{
  "n_layer": 16,
  "d_model": 64,
  "n_head": 2,
  "n_kv_head": 2,
  "head_dim": 32,
  "d_mlp": 256,
  "vocab_size": 4096,
  "activation": "swiglu",
  "norm": "rmsnorm",
  "norm_place": "pre",
  "norm_eps": 1e-05,
  "positions": "rope",
  "rope_base": 10000.0,
  "rope_fraction": 1.0,
  "qk_norm": false,
  "attn_scale": 0.177,
  "bias": "all",
  "tie_embeddings": false,
  "parallel_block": false,
  "init": "trunc",
  "init_std_qkv": 0.0651,
  "init_std_o": 0.0,
  "init_std_up": 0.0651,
  "init_std_down": 0.0,
  "optimizer": "soap_variant",
  "lr": 0.00456,
  "lr_mult_qkv": 0.4,
  "lr_mult_up": 0.797,
  "beta1": 0.95,
  "beta2": 0.95,
  "lr_head": 0.00687,
  "grad_clip": 1.0,
  "warmup_steps": 200,
  "schedule": "wsd",
  "decay_fraction": 0.36,
  "decay_shape": "linear",
  "final_lr_fraction": 0.0,
  "batch_tokens": [8192, 16384, 32768],
  "seq_len": 384,
  "doc_mask": true,
  "train_tokens": 104200000,
  "steps": 5916,
  "dataset": "wikipedia_en"
}
Each number is 128 + 32 x the weight over its row's rms, rounded and kept within 0 to 255. Layers, rows and columns count from 0. Numbers have three digits each. The size before them is the row's rms in percent of the matrix's.

# layer 4 attention key, 64x64, rms 0.084, rows 0-63, columns 32-63
091:107143162101115157138143077153093177124082159146092162139086127159122088131172088113162083063160
102:122158151098135151053098138195071091090138148164151143179134135150139072083091101193134124110137
104:114167117164145103095093161129150117132157140089165076090120085158077136113178059135163123130161
095:115144062134124091160139126114192087095087126111154091134181206163148174091128119103086143159115
088:110158080162124111167100112106147184095125116173142109152118114164110101099164142105206133125170
105:139124142169114075153081118112148099177150100195177148107137152092077155198079108142109137174126
085:110153176142118158095132093136168092150125144147110087091117111079121058076103077164152088094104
084:081172155068118216126091125181159069148117101169124122119097161119131121121091113164093159093146
081:156151155163107114139107148152107105179174148157161117082102100091114104105094099150084140172164
089:141076103117115082163107119121074113093100140143218114146174148128140060085134069128098161114126
091:176055125139141114149093151143142111096157130115161133128097094106101145131173172145071079198168
090:135158157150153143120166123129089055154164060112153172094165111166154130139078171091116040144137
091:105124175077090115093153119137141093111189100165134086134099084136142107072115064187141172153122
092:114113169061151159119163137076130096174128125119096142101076099111174078135157128165148054174118
088:182134133153098151121090208138125092119130143212131163097079140092091085149131104108127135139121
097:174130125133124173108150149108117128098155088114092110199176152198090107097101125138057177126156
088:178184136111117146072142141124179078103134152168112099173081155101092087174169145135184124073113
080:119110092208104128164211113040147110150143100148174094124155136121130134143173125121108095138134
107:122121084075086177133158141151098165151129094143148154124148085044131147117129123169092075024132
104:102123134178122128110108158113128127051118172132101081117149151103109133153095083128087066112136
098:163147122212118154157103157130150159188081090128139130090149141123067147118157111082127167175139
089:109151129168099083138114112123175138174153158076148124138106085130115138088168182125105169169221
083:122110145137151131141155134139151131144107189188124164136129120126132058118156138106138165134191
094:114116184124096170103127099131123177122167108148143121143106108099139127139110108147127103153120
097:088135137129153157158148102206141175135145139086153089117120167176114083072124104177134103103112
106:077110159109163161089146153144098075090095122100164112147104118178149181150134147127125126133182
092:104168093141121097155143127141128145150119084193107099106103098173117188147120142174150121099104
090:132180173164057126144139152122114155132174121138100170087161139097123213101173113084175170149161
095:097180151142096120040190162133087093159131128113099152149161124135154098101136165158069070063125
085:080094116182129118174136201097141106151153108078107126147163032137061115163069145132165091136132
095:113110139076118072133131095146129089182142076078105089150147176107060130089132113183055143128144
099:120149150120090108038098120085162202127136069142155169148138161117102131146108082176151136119122
092:100081147139090158111092053093120105102160113146107168127162152112136126154120099139087090178117
087:148095159119120079113112178133135141140162111149081144166171130106063100110073112129140214087114
078:151100117115112116113130093124100095116137172116098117172059130138170100081169140172167123101146
103:107128149060100119145068091111098160103150119173105176118122149109106166148114074116084104182130
091:107164111088090083193169212164148111148145110136156144145163147175129131073125198143176171140116
089:084136140124126109123149127166134172069065117172098132148124131153152106142126038120155134150077
098:090106100110146160165134059092127179128145141170138150120098147138138105158107121129159071116113
080:140115141125142106122178073099154206090179133110145146147160115158135061092081053149118148155094
097:153107120097109071140155109184128122095119082122154091149168144100151116148099127201098159149121
114:183086165159151150130121075084111133096156134166126121141141080085133135113108116106072105141079
110:088176121124139101161162132076116114168102068167134151070158135113132173157185177072151164114148
109:125063051145138190126096077139097171094096157094123083114092174127153099170106125122127127121106
102:129116165098140135108116141091094120195073181155129085127124148174202089105180107067118111107081
097:095083155087115112145136114125133121097107166170138064138154121130120087121124099105162132150131
101:188125120168141097138112049074149108170144084143123138149159055094087078121097131164092091158081
120:099199100107162115118108092100169166108081137130117104118139124097136098127130139118151107087102
108:104159091130119185140135082105175107138107182167111160176174128129122066098168130087120176087114
127:112120155181191090142145170118144096133132132107137165082112147196134162145164126098162150122201
106:154115161103132103108191144103119103113120083231167110103106068151161126089125120112121106094107
115:112094097151119092159060162129086123144101096093112146110123135124114077100162174143150141085127
101:148210146190126127180076066077142194147111140137120092108078173136163175160201098096160084158123
120:174057113103108148097074140081087071096119104183152139134118164170147123056107152139133107118127
103:116073119120148180210192102165078120127087147123148138149153116159104129169173109100146117135054
116:170112141144127163111085120102142102088162064164222149194092125119149189101128155125133149132106
118:126159136091130083101097119151084166128137059164129162161156094083084138158064155110095128094104
131:157138138159169133113155123044098119169101149156161107147148164159106134138125141114162164143176
128:158092123155166106123129142164109053093116095166142087092204143145161162190135145113086109128117
108:168073177091193120111134072118172168141131131114110106191185149111110144135117072068128157107131
116:134167115126127128203165103094132152138082132105071115158074122120167118147101138094101164070151
104:121094152148108091076139189073198185121088122109139122096099070137142149129112095196112130107135
113:216143175123156176162085192122109100154124111156143105103143154174093120150144080150114077170187
097:138114131202146209093114122162135109147107087136134096128092074151099141104188148136087155126104